Weights of a small transformer language model: vocabulary 16384, 2245 steps.
Each number is 128 + 24 x the weight over the matrix's rms, rounded and kept within 0 to 255. Layers, rows and columns count from 0. Numbers have three digits each.

# layer 12 MLP up, 3072x384, rms 0.0699, rows 639-745, columns 0-63
128121106142092102086155124151091141103145105198144165130124133122138127123104106109151127146143149132104136158082119172148162142143127084143184105145163113109119153148136113102157117130111080
145159139105128127142120167154116147108132093124126126098132103137100137124082122152152166139120142096109124152116118139111134102120109132122098143143134111106102161103096153155114112108134111
083139100123125165143169130087087107131131118137062136126106154130134119167092127134137118140101121144095084078127119094137080105084154131188157104109121173136175092147131150130137173104156167
125107124099133152139113077143127139131135093120148092152091148128139139111161160128119128125090146114153132134130139114156080118136126147109139143152123125121160115132159096135143108161110147
168139082122112128133115131130106128110112118153119118129138119126121111111159122129142082135140131151107115164154116095152153124130145134142100127104100148092086110152182122121136155172090115
133146115141183101162107132120152096117153124116122108133112127104134118146116152161119107127093117155114086134144119115093140145154141117174150139136134137135127086108120139097123162131125101
099112103134115124149098106123102095112121144140148104144146119093159126169151114147117148133150118080149139142108131140109126120127115136106139127193143146127152191131142138157109132125114104
087117122152140171138160112116131132165146092107134175140119129137134124129104140129131138105073156136132108117156112099123099120136142155119119141138122116112114079146138148064109135183159120
143131141126123104106137111156136110107114139159122143097122111130109131148157126122128147126180123186102127148122140116159151113091165191102171138101096081113117132126092081127126114118135118
123141122089113101140133108161101128121120126099137100119127074153098079139160112142129139083113147151107122152069167146153138179144169117170120141114167104102163120153117123176085108082164150
103120134111092128123106125120115146114152132131117134139132112137114196096146095164131154084108161099117139121131123160155142171157129141074160155154099163125075141159142121098106173145127152
115142102166130125152129094138101126133159140098138134136174130095121105119116137151104122174187118122111116154135130110152166132161123117103091114121120133184096113096132085117133138120157126
078117122159100119117171080099131107098132110127116086128092153172123110152105197133165133130119181126138140145104149124165131136085150167163113155134103118073131104140177111168147179097092147
088163158163130182096142098145161120118131132153089107133113121143146129129134127148105184117128125145111147126144121163134109068138132109107101121107135154097132098108119109094158110126116105
168133178097136127149141105129116093197148169179119142134048099119154132122156132138211102163146105134157133130117117092087125143091155098109126164160157143144152129125102139140153178124124131
118112094177128117148115123092167147098101108106110121092111138134147142150160160107124127103121137133129100140170097136139116109143137117134144145163141104125140094134117104185134118135116123
138166089153112119119129160136133143117131177117111140152138110138135148125146106134151090151161110152106136135135114150087116130136147156136151165087119149095097124128106146119113151085127172
100115104150121146110114139127144139158107132103124126122106105092139123144127152134145135117130109114134121109129132134145126138146108120140139141109102092133147158143100144130120118145151118
102129123120119119134118138134083089132096142082125109110116142169141137169105083113118125113161132099106158141099142099109116085130158146100132101115178142115124132174118127111137158139142140
125137100084107122095129095165094118096074146157113143131110125132094130109136129118150110110123127127148142086149104120151099113088141162160108138100092129186147123133145084131163117169115113
148140137125144139136110112151124114137117130143155141134114138111118148110154156085177122140136135154097122103148126151100102132138116092117119113133100167150104150170079109121142121130107105
173094115100129096125082138130106109135114149099138109108177102093127094075095131119118157121106094118175166133141109114130147137109134125127110111141133157102138170106116120144135123139096125
139155165153098132172114110116109109148139075165139134127135137110110109152083103125112181123165112106143140124135114133113086141114128111071117111188122161118057137146115169152152115126105155
140078116150168123117113146155105158123146103122102120154077150119100063143098145098122143161125101119116124132095089128136085097204110113130138126147136161162112128171118162124129155126104133
135159140046128119125144129127140132146100135100146151122167109097138114081158100135142121155128142115131110133122108124135108157154147116132120135137099141105124103159138112121118151098168145
167140073097142155122148092105137105110091124100154152159135124105135084131142144116120156105143117116103155124123183173144171109150113077141120185124105106121094113130108138144122150129115143
135082116117163123083121147165199049088164085145109096141117125125129131091128116119118124124188080137097140134129103144130141170146126139147117133123112117178121164122078130106144107110155153
131133108157083122149160113140114160153130107134118124157164145164149101081144102173125109125126141143149106176111111104139122142131155148106086118136119163051140090103129135133170144132112122
122126119146150124175147111143103136174127120086166088147108143166104162151123098101135128126125105107130069142102132145150125140141082115083121155124130108131091124118145120128127178141126120
123146123100126099147127113121105159150109131132114116093124102114135109108107155122157144149136151118131055090126140149136133120141152141134130112112135108113140118159088161141111146126120105
115117104139130113141145148138121170159109154132129152124111126133116089124128165122134155117142125115133123148090124095137095095130144122101134152124164109099123143118096145114148162099144085
086140115128141129169139111126147119164148104193159156128075114138088090195127188115115142122129085161187115153122116149134137097161143126106135120165127123100132130130172104126143149096098096
118105133150129088121143131093109107145148121148147129134139109151143122117117141160127147096114169127123120105099152102122130158145124107148107134173081107144147143143140120100110163077123141
158168158124126169144089107124153125133134129127157154106142137103099129101115124127105109165130181111115164106102132129117105127126128115149117159120133098133156159120132147120114093134093132
124138104140141155118121105109129111132161164101097144127136135127145109107115100148118150112139112126085168135109143100133161133088177130169102147113119112144147153116148084118101172143123094
097142101103127153119134171168108150148174110130166152137095127099114146101088121108123112140115120113157148128139075118104116147102106111099109148095151112106099112191110132137154115160117081
144136137129123140084148111124185139140154090121152160131082167173092126132090143151111125139130174142158145146113114160139130093126102157140129117124110105119118103123110134118091133153156148
110139129070141144072104122047169180125132123127134133154098145116141128067111104100206141107122171088187127099164156165120130127113107151143107112140156121151150106114110140141100148150169145
154139142110149101155062162145136130125085151105092217176123124151205179128135146123108124164129125122171140088169146125103111129122169164119140085119153064179107087195082128125127112128124149
136120141104118136126102138130115120142106113112101089116106078152146124150138124107162144148127090060140087141113145117092143154137129101112114116121110123127086134118109129136143143122167163
140108119107112167093105143107148116102186117120145106139133152150093131123087106108116130135123130089137092148121145159108141152124132124141129135133104132137166116145083151117117147166144152
119166144144170117110114059117084157155147109132135139097108167116137133115161129129112090084092158112121125149106109107149085100144136191168180123114121127108142061124138131168160109114158151
104141131116128142138128132132113119130152104157111139149134165120154164094110106058163122117099142183135118090132122141147116157100102126111100144131096174152136084121107128110083087133157084
164130103115143147121118088113205136086167139095136128067142087122090138093119173130096141130161158172105118131083157093103160135117157157151098126135135116125186136105142118142142142107129118
079156144129117123132128149131113158126102142145129147134113107156121135127131107118163147124113136071144129135157144117117156146144109124169061177100144146120113121138144129131118114145101085
127103153084130135117095126099141139103146122152113136137126135139143096135147125148170119083107155127154089141120095127132124131136112101123169162128132113145107068142174147141103114147136085
119127125133100136130105153108100145151160121108179104102142120139144110107141091105106093148138113177115122085110122118152108124102116107122155122129145125148123132113111123114104106099139128
121169066099113183149131095152174124159173129120094116100132143170057148121092187143149153123069154100141119107123135117087130160164123120116132159122172160118089168120180114151128132115139139
117144161146125124147142129181131138121108161109138127129121145134126157135162134101101137140143133108160135153110120117139091111098119103143095106143140089094150156106086104178137095128097124
155141096137168187108109131147126162149074114106165106139138084121140115115120139136136121142161167111068109128100115100154180083076138131153117131193167151096159102102149140098108109160071145
104115167143113147167137131127098102089111121115110100124130120164133143121181128093126125109110098179093097150129099141078117143141101132113171163108146105135134147091148102120129092134145109
109102112133127148107123145171123135123163141123151148134166127114136117075171131087173135126138131137167088146128114108144102086134161138144128079166133094089068143107109158059162183173131157
141120097111173095172083143141125151131139130169127128131145143153156092117134142097077088113106080116093083123144121108147093147100142060112142162091118135117131141163103132120151140119183112
131142119115127137132095098111111164113137133109115102135108103126128108111137124133104141133114107099144108128110143196133169119133160127124115106077103143110134139166135120119116152100071116
148137119148121112113098125106110070142139096135161161109131113183143136129124130142109113079130170102140100134115167118144132144136168097134109115142143116136139108150149152128109177105133129
105105156096127137084090121152101111106135122069148129107114159142114120118102136142103135102119146145128106132119120174127132111149153136155154118146072130134076130136130143122111157132146150
130173112101165169064133115084129110128147142122138102109145078105132115098154106104109111111096125138107110145133129134127122115150143129156146115155151159123091157149121138106141116109127124
126116133101089127161144162143100111128141111131165146115141131103119074163132130122140158136134083132171118131147077144170133107132127134138097114116107164130134104140118128133125151151141137
124115135144119138118144103143096129135125081134134121121101126103133132105139142138159148123123127144108136089157143122103105157120114152112098130133130143124110146145108122134096091129128154
132123125094136173154158112140130148123127131130137113108089173140138127136111138109112122073111113136130109082135144114154137155091176146170105137097130063131148126107110130146117124116147142
107121157141147122109078143172137118120119123127167168117137116090123129132112104130127122142131118142109121166133126110112168164123121124114168079138134130124152127161088149105129141125119138
111123139116129118164140075150168151159114149120081140121105140174182148166135150142123142097143130135121137126119122115151074119119154151176133132130141134149128167124128082166141120086132161
143098124121133141140154129106125109162135076124156145139109125135126116138149101128121092142124166134175137097096110175108120105095108111124104097123116124180098140137124132122142150098109124
113118104115114150170132107139144114145137131149143118136134108137142120136099093174128133142094136142120128177141105095152091154133119093156060149103135144147117140148124157112121125126095164
121116093134117151124184105115119117144136116133101119172164087101119126122129141138113104122094094083126127110105131122111142155129184107149120152156104108119178114156135131114147167118099127
109153208121107123086093139104154119122146136125128155135128108139123142143128122089163094132117177156118105114119145114130096129159114149138141129154144120122130163126100142111124113101153117
152145124113130122094120114118119117141115098140110128099128134179120113159173167094134098133116193139153121102106117105155123154107115122171162142104101162188154150125138121090143167159115119
109147148149086076135120129139119104122141119119154102116081114155154110137116139132170108135113157119105158151109135118125127102095079153124152169132107112119147139130134137113113113153088125
118154127140115114121086128127145133119116116149114151147141114089100151139116160109167108130110124151149136130130165131110128157171127136082122128123119095147100117120155082117123151133087114
116103118156138115134152113150164124163117137108128151174110119113140097107183117192153071074100125161106066113120168149095149115101096101134098132133126146135152121120099169117133154162100109
139129123147108115066107106139177122111150134119140096119127103179146113146087143153101168126123176106120082099159137123136104110148110150147131141118110147062151138057075154105128139124122146
162117151136117140117110083154155111101101172150143143117120105115141100103115136144165162130130118112135121115115146113092172091076139149118163145133120143114131150154168121134139113148128143
148136111128101117127119143181128098158094150107122142098123170138126076141105121076103148140097112123150110109113128114126120087093160151136169143156107088150091184165167157162182143134138114
150160127098141142155105123119104108091133087137137066107106131165077117099134156143133160160100132076137114169120107147116108120109113102128094147101176126148121111130139091165122120119092104
103134123120110141165159115103156153140138097128127083151116107147114110109167104142135145092158095151128105164125124190139142135129143151115137130140115139124118102109130127162141125168133135
166166080100144132173156102120111167159164170132137163153103114130132148145154103116147159116093158096162089170124102105124109167126126137137122094097089141128164146108111102149126139143137187
117132160130142135126112096128138159110143155160117167165128141121152139151113153149151085167128140109140111182175126145156111093169158155112084136121110139150131108163104123052132132137162156
111132078137126129104148149115141112087108105132071133092150121183136136138179132155121118143130117135130133125167135146133127129134132125121135140144132125103150126131165118135122113150120127
123099160129123149119112156072118135106111139096091072111139134128152174133110107134160078113135080079161143175160130158112098108121154147147179072107141155110112167126145118146144152195156115
164135207135105128133093102117135145148148118142121124146103123152100119157122117150157104149174112086120143117143122134094120109130141133175108107145128155139147115102120155114130109107182106
094155120109133116134146143134156130090147149120107118150131108120133124111131140154131091128149152128131091126143130120108084131131147175156129158114113145106150116113135092144102112140128170
113146101184145111105126142113116121136148116103081114162144122130107103143149149123161126151101140107164099102141104112105140149128132126129157111114102147159138162125109158118120151149104141
116085118130102124123128148119125121111130143145147116150170126141116113133133126117120106114118107136140137150154115107121106130139119141143152154143128133128128102134103141122139115124137136
077129128121120107152143100135138080090139145139088126127142153112133095082086119136151115116105117120132133110135079116148110090075113190111147126107135128158173128115119144125160159169122086
120117123148090115141153146132103160169109119103143174148116124119085147132161114136135147125134103137128114139139143123102124120084092133105123128128100134167119118122140129183134142151149112
159111137163203132081140140162103137137127096115104150130135118128159147136158151122117121124163134137113125130163110103139097144117121144120085108120144173126115179119108105160095131137125184
146121121111155117151136141131146106072133112087094087131140108104129132167106135124140146114109143151130112130118146136116132081137171145123121162128101129147163109141100179121143120126114140
125138160146165124097121122165144109155129133139093168145168072110157160152111136116113141136143116134148123130145124119178143124161105116150120102123129117135104123137135179113107126135141118
072121084084138131112157106165144133128148089103100164152075182124138088125084128115131088100151155116131085167125162149100078152155145130138128129130112178093144106123118088098112128093172159
169155128143119129119141100107126118138117126161159129104148161123157126138162149112173115124115115153088150144121155147117132110166131106164119114169091098132105108156135091167158155146122109
162098142093154178115147156147152077121123149134135091121108194108126137139092145124120107129117104155117094140122088102155168123124142134137114138158129134141142102155115156134132101116150098
089161074132104106121123124124125121120102120086079141155118104114114061154171138130156126145086131133105135157162106097146112114128117151150136101131097110110120150122155137155115094135099101
142138138106113169107134154131172154130102175142147141121116107158090135077112152155161152105119127115113148131151137144157089096107108141120145153150155141107141136087144098159120122143140133
123104159152112081136130144146138127163121102128134108120114174175135108113150098163184158130130114122136109133125115079102164147155177120093111132114135132174132135104078148151104163117112150
147115138136081121125098124125159152130152147111132093155101128092150116114148148112112098140132109118103148128148099127118115129118126148100149168124105074145106087134120127136164111135131164
156148126122132188120112117165136093135128116108144144100123117121101123119161059146166156129147135139174138069214086133165158147115113134101135138125125135113143128107122145135156130146137135
114128090133092157133127106112117138133125131149151109113099127142122112174115142090119136119150128106144104115152112096139111146108124131141116092109084137137099140153122108159082129114130140
103106111143138128121125160095099117160115153130091101145146102125111125106083144098106099171163130129110083197141175128132104127106122153128133138136116155181117125156108136157110130136096098
150143115135106141184123091110146130144105106124100125117137132178091108102123168127093152084139097142169132149161117150129145102133162119132109120143131116160116157123110106125154112167164100
127090149179093127109132106089112123107155121142134180130152115151149142149128130112148126098134171111123120091097145123093141133163121140116115124114107127133140126157134104139146117117096127
126125138093112128127147132117130159115150131121103172142111090129114113123167112164134137133116132191158134092111145134127124181120096134132093120143099108140192104148128128111121165105155105
125119126110142114124145138141150141156131133149125129133138145126142155133141106136128104070105164126134115118163097103095124156158147131134156110154123161157117124146118121133097124129140134
105136120135107083114131126135142116177189126124125120091135125143109139139129126124117131172106111108130144128124123136156114091156156117137141147162134113134141113179102168128128166103147158
117104112069142103169152132124135106089120156142134147100112106151113135148124093137137158140141110138111088065135092115133146161095098137130142133149105158112138130100140085138140061128149141
125113115128102137112168119117119109145148123099118131129097152108103110191112143103194120115094143078086158088129103123153135156119169128090107123122095109175169141105140138165141140091122137
141127133158134101141098116130115117117165104132137175091105146087153143158119099181131135097132126107148152086190139106124087119129161141100134134100093137160097138118125120139151152105132148
137120135153092176177175117159100107111076171158124086136158101062094109125162122145123118109138079105164098130113147133132094140190182145200149150135132098128121087118103162137112150146153086
# layer 12 MLP down (transposed), 3072x384, rms 0.0683, rows 639-745, columns 0-63
133130159156119139135125167126087145136081122106105189131142147140113111139151157072130138126115136144134090162070051146110132145171128124198160093141132136100155119168114132105145111099105077
138139114109117148156106068141143126156139180133115150121126096114107158144129150120096093134140079102101155141134116119122144115124108173123155112137120130160129132143138137130146100098102124
151107120120114114117108153111124113063163169127123118106134104165078128132141132172094088132118141139123122148089103127078088078098094143135115104082123168123122091112121141106122129165153126
132062098128153128144139125129132133142102158152126058153132114083150157096130097166125107123103129129131138119090072145139120142149109153121120108145110136135125139114107129132130097130117124
141133120145125115142118148155150115094129111137165163146140105121136146128138122118097122153105132106130181126091131089105146061103138119140140080103093184101105103145135113154092140087124138
133139137093121087104160127161097166143091148089106089183113116124133182146125116151107169119131090122125127137131104125166116118150090111147126121115123107110141135158156095107142172159102151
130132131130157146183148147126126153168141136082105164146126111134160137110129136160113137107160124151107162136121078129122151121172141118140134138135128131128119106110113116122139120110151111
095131077114133116140155141086151137137100095164089151122134096122087142146116117095126137125101079125143133124127157128125127139162134155143106059135132160138156105108155093123118153113094105
109156156115159171111132117154126114111154162107105133092110120162115125138158136152114160142124156133142163092103096150137165102119118104142132128153143134129163085153123131120090134151132158
128087146131164122137151133120141128185111139119088126123146107153153165088202154147061113123122105090139161101157112111141086138086087121134119163144105135151067125111142124142121073135099180
099102129109135099109133086135115073103159122166138156100148101169117136140142103146144147130161104097083120103126159174101124156090153146184152118143059184145137104159100121159099113092160099
152135169116133105110195120141083146115103106143148116142070137149131105136148104142144116110139121154167132130109139105160156140128120131115118146149129145139151112171101143131115110119116115
147144121123146066119133124164141149151128137103135092150149123106115148112151105098095147115126149114110102157131117091156107148094101137090127135098120117140112133104133144122086143185128143
094127139108131151111087153111139116117153160120122112110122075139147157093109145117152150143132140111120131136120088172149130075169158145115104119121121131131141136101106147116133081143176108
158210129141122062121109124151119135103089139124127179163165116098074120164122150058136107134113093166149132109141152116061138126152098098103118075141143127090154116152145104168111144141139122
120092116142147124132137115127135106143143122127133135117133132133119124144092094121101143079148116123126132104098146114114109132147134146113123089105131135079127147115143115123114112149145119
121131146088102130113131132202101118133145094124139064133157107131111119130155100163141119119137126114127169117112119070128124128137142100126114130080175173122123139102097165159159093140131145
117122103117129151150098129134148137145152127105100122110133102150116120131132117128134118123143115103162141171159146095162117092163139130161152132110110142133100128135132149127110161110135107
107127105138088142127137092110144101127152163141156157151161088099123128150146184114136141139166141154104110103127135164136110143153120092183113102107117135140100154085136115124153167154119112
063112110151138150113096086147151077116152171116140115137135157116130095129148125153106096152168122160141115117150173148143102168109162100189118141158147113117160117100097103141101141129157097
105082123135123133126139163123155158131159158131120115159167098105148113095127119141123082078110149136137139128103130125157095159094104134116154131088144144112104134084141116124097151146144144
125128089142118138133110156129134140087112136151148125139120135130141154129158138097160130112155117090115089165169165148151157136109150140103082117103124085141110157117141083111158112089132139
103123140135143092122109125102112126107121105137109110134163125117133123146106130171151137132146125155141128116164097151062121095068119162119121129091143169144091145100114144118138125146153129
150118136121141123124169091133154135131156145126093097116124138156129143146133150122109138110166079080127110119105111159125105119140105125072121140093116150141126160071134149123133183120140104
142131127174153178135136125137143141163093155115135103123125163155089157107123127130149102122126170092110138121145133124125132159111118140123100095071134121122109108116114111120133135181112119
086085133114100121161155117134123154124146130149144117079117098144120121130120145138116125119167087167123093143136163143140136133138141095139124113142140133095104129129165097107138163111162151
150118143104144134095135136148113149166132141085093146140106129106106145140123099144122136098096134130152105178097161154087148150096106121093107120111125132134149124137149140131122107126154122
129139143183105127137123107098189093069121130151147140100144068132124169136127115122115142124139097109158138106112168116095145099122139128155103117141157110077120152069117086121122130170104142
156136129130149151139148139083135127114176123078146144102143124095101147110141102104103112104117075124135105148118129116132110165163128143128142117119141145084095143116125156105162143122107100
170144125088128130117122152165117118095148107171137134138126101140124159109146139157144134115133118168149155153110095131122120120086150139130136146136119131090156143137123154099117102112170141
120104086165117149116121139137106121181180143121137120131189119145102106123145104072082141089080068188185119118126116127120140122145157171125146096148140133152136163113144141194110126141130093
101110136133180131136136117214103090126124099112120110119112121158057058154163132121133111115142099111123117185132084119118070093128134135110145163146153160111161103127157141108152123086138164
133125129159110120136179161123177138141121174121154117109134152126161114147148165098123144169124111088086107136136139149100121171106149124137127101143189126131077093146121123139110136087124150
123128170137180129118120136113152157116102150117114123129135166123104106105141158152121148108166133188125116113161096142132135140099160157112125104122142127120134151132111119089119125120165115
156117131157114149105133181125121139157141101112132110128153127150096149137124172140094084147132180115157129128132109137137142139133113096133131092140131148102072140107140122146136104108118099
148121137151120098116106123105116145083104126108101111116136110151090112175104145118102126110134092070089119151172126124160174144103118144158142085148102144133089159104127134093056132087158133
119150153142129146116125110102145120127135159125143114134147124134119163131139141118113114117144117115134096071127148115173139124129129140131162106107109127140113131092127111171096104149130144
131154111108120118136163149144131093130144070176132125119129157136090082113117117135110142085155155113121128146098119165112153164120114151135155108135134111129148133167158123191151135093140156
140119159129114084072127139096159156185161101127165088168163126184156127096117134143100109154118140159113123152103105138092106142131118116096141114106070052132137108109128107161169136115148127
146146159115173094128105118151086166124098100118132122075143108119095160149089165104104066121108117108151115123146135168177143199110153168116162120138146140097137104097132129115164137152118112
121107155162144155101117130091138132146095129148084129151121163150140114129130169142134104149144131094106139098165177114135119178164147152154155165137097135112147124111131157121128127118165148
141164156138104110112125171171167149103151106126139130116164139113136098149137104123116107109120117151124166147156118130116083109120139114106113124138120157149082089148130098112096113098137141
127141188142110161074134128095133162190167114138126105087140143148129127155062154145117140139143103116161107143126144123160096073138133155161137092136147118197181101119105120133121149134141105
128201136129103144107108107114168086095156126093099143112161144140115150090113122117128122138129100160161150134101179120116144123156132138158147135118128140074123123101114112158174155127106129
145168102121112151137143113148132172111133164113144150126166112097153115122104160125148095130123098134115121186111086145126173076147130136119143119108125095159119104147159104112108159131126155
133096121180136122163095136161072165111157076123146102124058128152139102123087132143153128121141140132145128121152108150128149158115096121166136153126135159144116132128147134155153138141187144
179115147096159095124120144119137125147123101138113084098133176152107129123140121101102119157106167174095151144144127128153106126108131136151130143131131121148145133102149113109125150168102139
138110156123172093151145132163143169146133185102103134114154140137157131150120132108087137121107147127096130142091114125130165076127131116158132119178158125110143133127134128086121102103123150
155136091131154135155120115125113124114139128159096111127174095152166094163109154106130136136141137076106116132120139123117143072148101103124084112100110142113118129148088149094095156114103144
110114147121120092143177147091143102116131139116125119113096145118110143154137171127103086119118104083161130132130134123160082138166099157161132133091152135094096130148112119116109101078093142
103125145087094145149121084151112091153105179161118131134122160118142140146066145118121148112104104126129094153104124085133111128114133105129199138120128112141155109152106153169176147157129128
121145136086160143143117132103143122137128098088105152148129133088157143169131125085107141148107095108088157096156108151133140094090153157105136134090155102141153133111119132108124090093131101
124147168120127109155115150122132140118143142125109128139130131122102164125129113093122101136114159130133131123150106116104123098114190146082149080161143155108145114108120110150099095135151110
107128089129110112147113123097111128114105143100147138127080125137113107140097128136105134136132118130158090152119128089123118122155133117154152112145145177146147149152150125163109119108124135
136142158131193129128155134091180129114139120128171151107106157103114104115138149124130101151143099110110121083130110151122132134132155093142191121132163120123130123119115087111136144173128098
156129123154152146179161146158128160140130111131178131143143152137150147113131143149125157121147104168157126121136141150123167124138111127114143115168134151162115133150144121131124116152161122
169153133121113114113119158133148065128116145176156129143119157177112147118125148165105142153166138115140100077181116138117128145122149110104118139108068121134159139140100084120122110128154111
151125103142167120101119101092154112123102160137111112124155090129108158106154112142152120131124131117133142113095111110120119158110101099096129149110118134162128108138130123141123100159164122
091125118146113119105113100144164129125160109124147109155107075156162111146105128152139156160097136109124108137147141142160143139169132158171125096149137127105117133115158096156138094159095136
126096094117115143121115114107116111120167149138157151097087119098115076104128090173176150188097107132139182133134124161131117095152133131093141169105127124107132130117131206091170119146187122
072071142106118119129104122131124109124119130148051078161126122127114122126137180127113118110126143131101136149122145107095118107111128109194116153124081117113165113135100116155155170138100131
181068141114150122148155105152132144148137138131109076124119125076113126141115130087155126148128113134099154092128151138145168083113148140128120107097141122131115150140125081109144127145118197
128111152153110084129137142149134127119165144126128109121143145122155167096118118164138145109134145168091160121148137125133148166174141149115138108122154116134157110106134119129160100144103150
133130146086120137116128129112111177138154132149152153112124117113138098179110135131149140131136097151141133173139122134140084110127156102076102111125149168126100142112123143107147097111138098
153123097134135178118104147176174178119081066092116136111146082175122130136093177092149120210123095184183169149160130150120090170126133157129132169138124131127139105109144120097138123088106132
145143119153111119118107143163110170140103108084128106107128143131103138133120131119134152135099116140135079105109119085151152167134138099166139092120123092161116120144126127134103133128114124
088150172109076158148118118146142104162133168110116119144117131130168150129134102115127150104123087108104171109108108127133134115125145109148111100087118091120141120117111127120133120110134166
146159118100107114104136151108117150100185148172082139110134158135138134131122128177154112105103094138113113108103120146164105086109155130122145131131110078163140132145102104152135150126140155
104132102115060104127111100113096130126125141103103109125139118130090170109113107156146115099097102110155161114142094101143149135156100116133116104117085072132131185110122130134164084124094126
125150202116089138117179063138134132165125121065118110131092124169137100135116114181131112123125158138138099131078104130079162112125075110130126142161125158139101093147111136123133095124119121
120131162109117108167118156148112144104171119141150095149146137138096168104091135122077146166117108140147146110085067084108092137085092120133121136158167114117121095138115110090123125112124154
123160144112158151126143102156145160104140153161168139147094123106115088127165134124126150154150125118195148114142117118143153148065117128140161130115125130159144170126131121121089094119152103
081126165152135103131105087116128060120094109140113125124176147109113130131130112156108099151165120091061168144165146136130088088096126097160131099114130111155182155101164162126135106112107139
118146142098136144106162159152113118150125101114094125136099114119090129119110096090099134187179076111164094165119113198100147143207131134138140161101106118097141109121104131074141124128094140
104126110140119174127126130095100140104094122117140092112124127185123102121119099095072174091093164118124160131093096101110161098115120128127152091147111144165109096115122127095096121131113127
084127127147109114142142153130141129129095137116135156129106126172161116129101123132112092117150115088117110125152088138075126127127108116123137109114130134128111119129154127128123100141156126
120124175141132124124126116125096121174146100084130103105158170137113120136129094155165131117131095141104139129125133106127097112164125092140159150088145126128130142124102176108107132115122129
127182129131106076098153133086114137111121149091133137149187134158119145114171107081111147138133116115128159138149113122111149130146148112137116102131127106124137110123116149144115174125163156
147168111125132159185144142153147118101147105117155085170094098145161105107132119089135120147081139157119120119147156107138157158128160081138086175175110127147126115140111174117086126146154139
090108122143203088141093101178172161157162139125087122139164188082134152135083115083091142171138135086090087104086139176134115125105122148085129091087055067184118124117134076143109122138087148
149135117161111128129111089130093114134177137114174131138094092141141151129135108122119101126092097145146155142092103119118128133128131090121146131093151098114123140119137118146151145113085118
127125092140090150121151121110088106125121127105123139135100146117150099152114150089123113112123151126139108132067125117144165150106096101112137112105148182167133100158143133110178166101108124
147129162127130153167126125146125144138125133144148130142123097175106121093132097140168090142127153146167156124110166125148123152123115149114129127076119123126094178102101123140133154096137094
156143118170133091118128123140104157105077120159082096154125117122129122117118119119097135123148128096122125122157127170103095083092130141065099158131075135142141120160096119107148144124146095
130138163151134154123106132163143096088145124141161087111136104141140133117102125106107108078148171129079087103115071143131095085177112122123139101137112153093116134133145135093136085097125133
134168120116158084085123111099109141120161104107072098150163089168148141117122155126147143127129129061117119142149140100156093147142096133101113140161177108173137137141160151131112144117140142
140121123151140135118147129138149125149093143152090168129094167137080113130137144081141103117159136184131150111129115116116130161094103117088096150139122121069127116163100179102122105163152153
104110151130129158145118137094074135139162128150112122126080165102113109119132130158148147120104138130095117132125142154120135106135152123127129147117165122125122130111099120141181097095099101
110110124147190161091100110088071105124190087186107098124072125116123166089056133128117128142102122114096091107068071143143120124109129149150145116145109142139097101100135078086105154141099110
114126153112083154135130163116111140112141131104155108126131110164102130146084139135119126093118103124090114142166153101135133150128104146129153095121144148076090093127153122168107110167113173
115159117156124116155133110109101099145107126134144149135146120135140141120119121120100151112145149131117130155109140147129156100115104114115141140139092148137124163131122116161161122163116101
158133119162144101099102128150114155172127101094114150094119137138128141094106097117167135142151157130124154129042144126103103153092177153131092129121117121122161121117103137092128116144140078
093108142171154184090139118157113131090146104111156128151145147099121126140089097121111093115106158095090099127136102144123127105103163160127110103151116149139083104172104128160135177098098136
159134138134105134113108140107100118106119100157156143142131116119109130106173151120145152152116106184126127153121131135121115165148094095120142129131157147121101163122088114149137171143169115
148110129112142090120153115144068123167096138125169141118128111124172174143130149114111081139158114157152111152118142135131118133170132161089120150135135079108132109151135121126099144134131080
114129118139139119154125122118154137106158129119133147152109114153126148174106134109092095125131084092136127117125150141128119100126132138107165123121140147092137109121146143133153135151107137
152108130139149118133112146107141139118172112137117126152134151180130157098122116140156122112132132158112124140168170165159110130138142163083114166120134124171156128135119120196176157122105126
130117188092123145133155082121118150129129144133141096116103135156097183104119114151107110121119169112133152123126103144156135204123138129118081142129167102128115117119164102101107118134094117
142154138164150147108139108120106160122122132093133145084084092099073177126102110107147107112113159098128142151167123136136166115090124131089139127160132146125135142165110141160096128136148133
146107149140106098160109101139166105090136165095111149163097101117117147118121131153105153134128137086124140109114103099141161155136150133105151101118118136139101131103104099112110137181108109
091126140143159171110108189137041190128127160090134144113174110167144158098124069105046137088158161157099104160095124117169129150156148084132113125138118131097112084144126135119107105163164160
091174103105142150150142126130150117127125146141128131156117156116133126146174118104116161117133111158142140110143180189143090130167136097159158136139153093169157096147152097126130128183138139
080122102118135109140135139118169132141145139139101135141169110110151144111127106097135107087163141094103145138146114109121068117153121143097143105119121135145119135107169128102114058156136105
131124094135131087117137107104112151104121127151189128098152155093128111143169116105140143131122096127100109130132120126140108146098151192103119134142110119124082144135145162132107136130121096
128151123157124125124124139158092124145131192122150113110141165102162211146144102096099147140070141168120127144102120120105150160133128111082166133111154105150161149115106159101137127113135111
109164081122117122105128101162098135145129072127117149104111150100117157131143124125144157140147129109127132136105173160139112156176146119108129107153121190155173157135170153108123093138140128
149112138109098116185149123165097096112132120141146109148156068109114165120119079137149132123075133124137127075126159095106148134162171093164131106123119146129122128157134188137098134136142159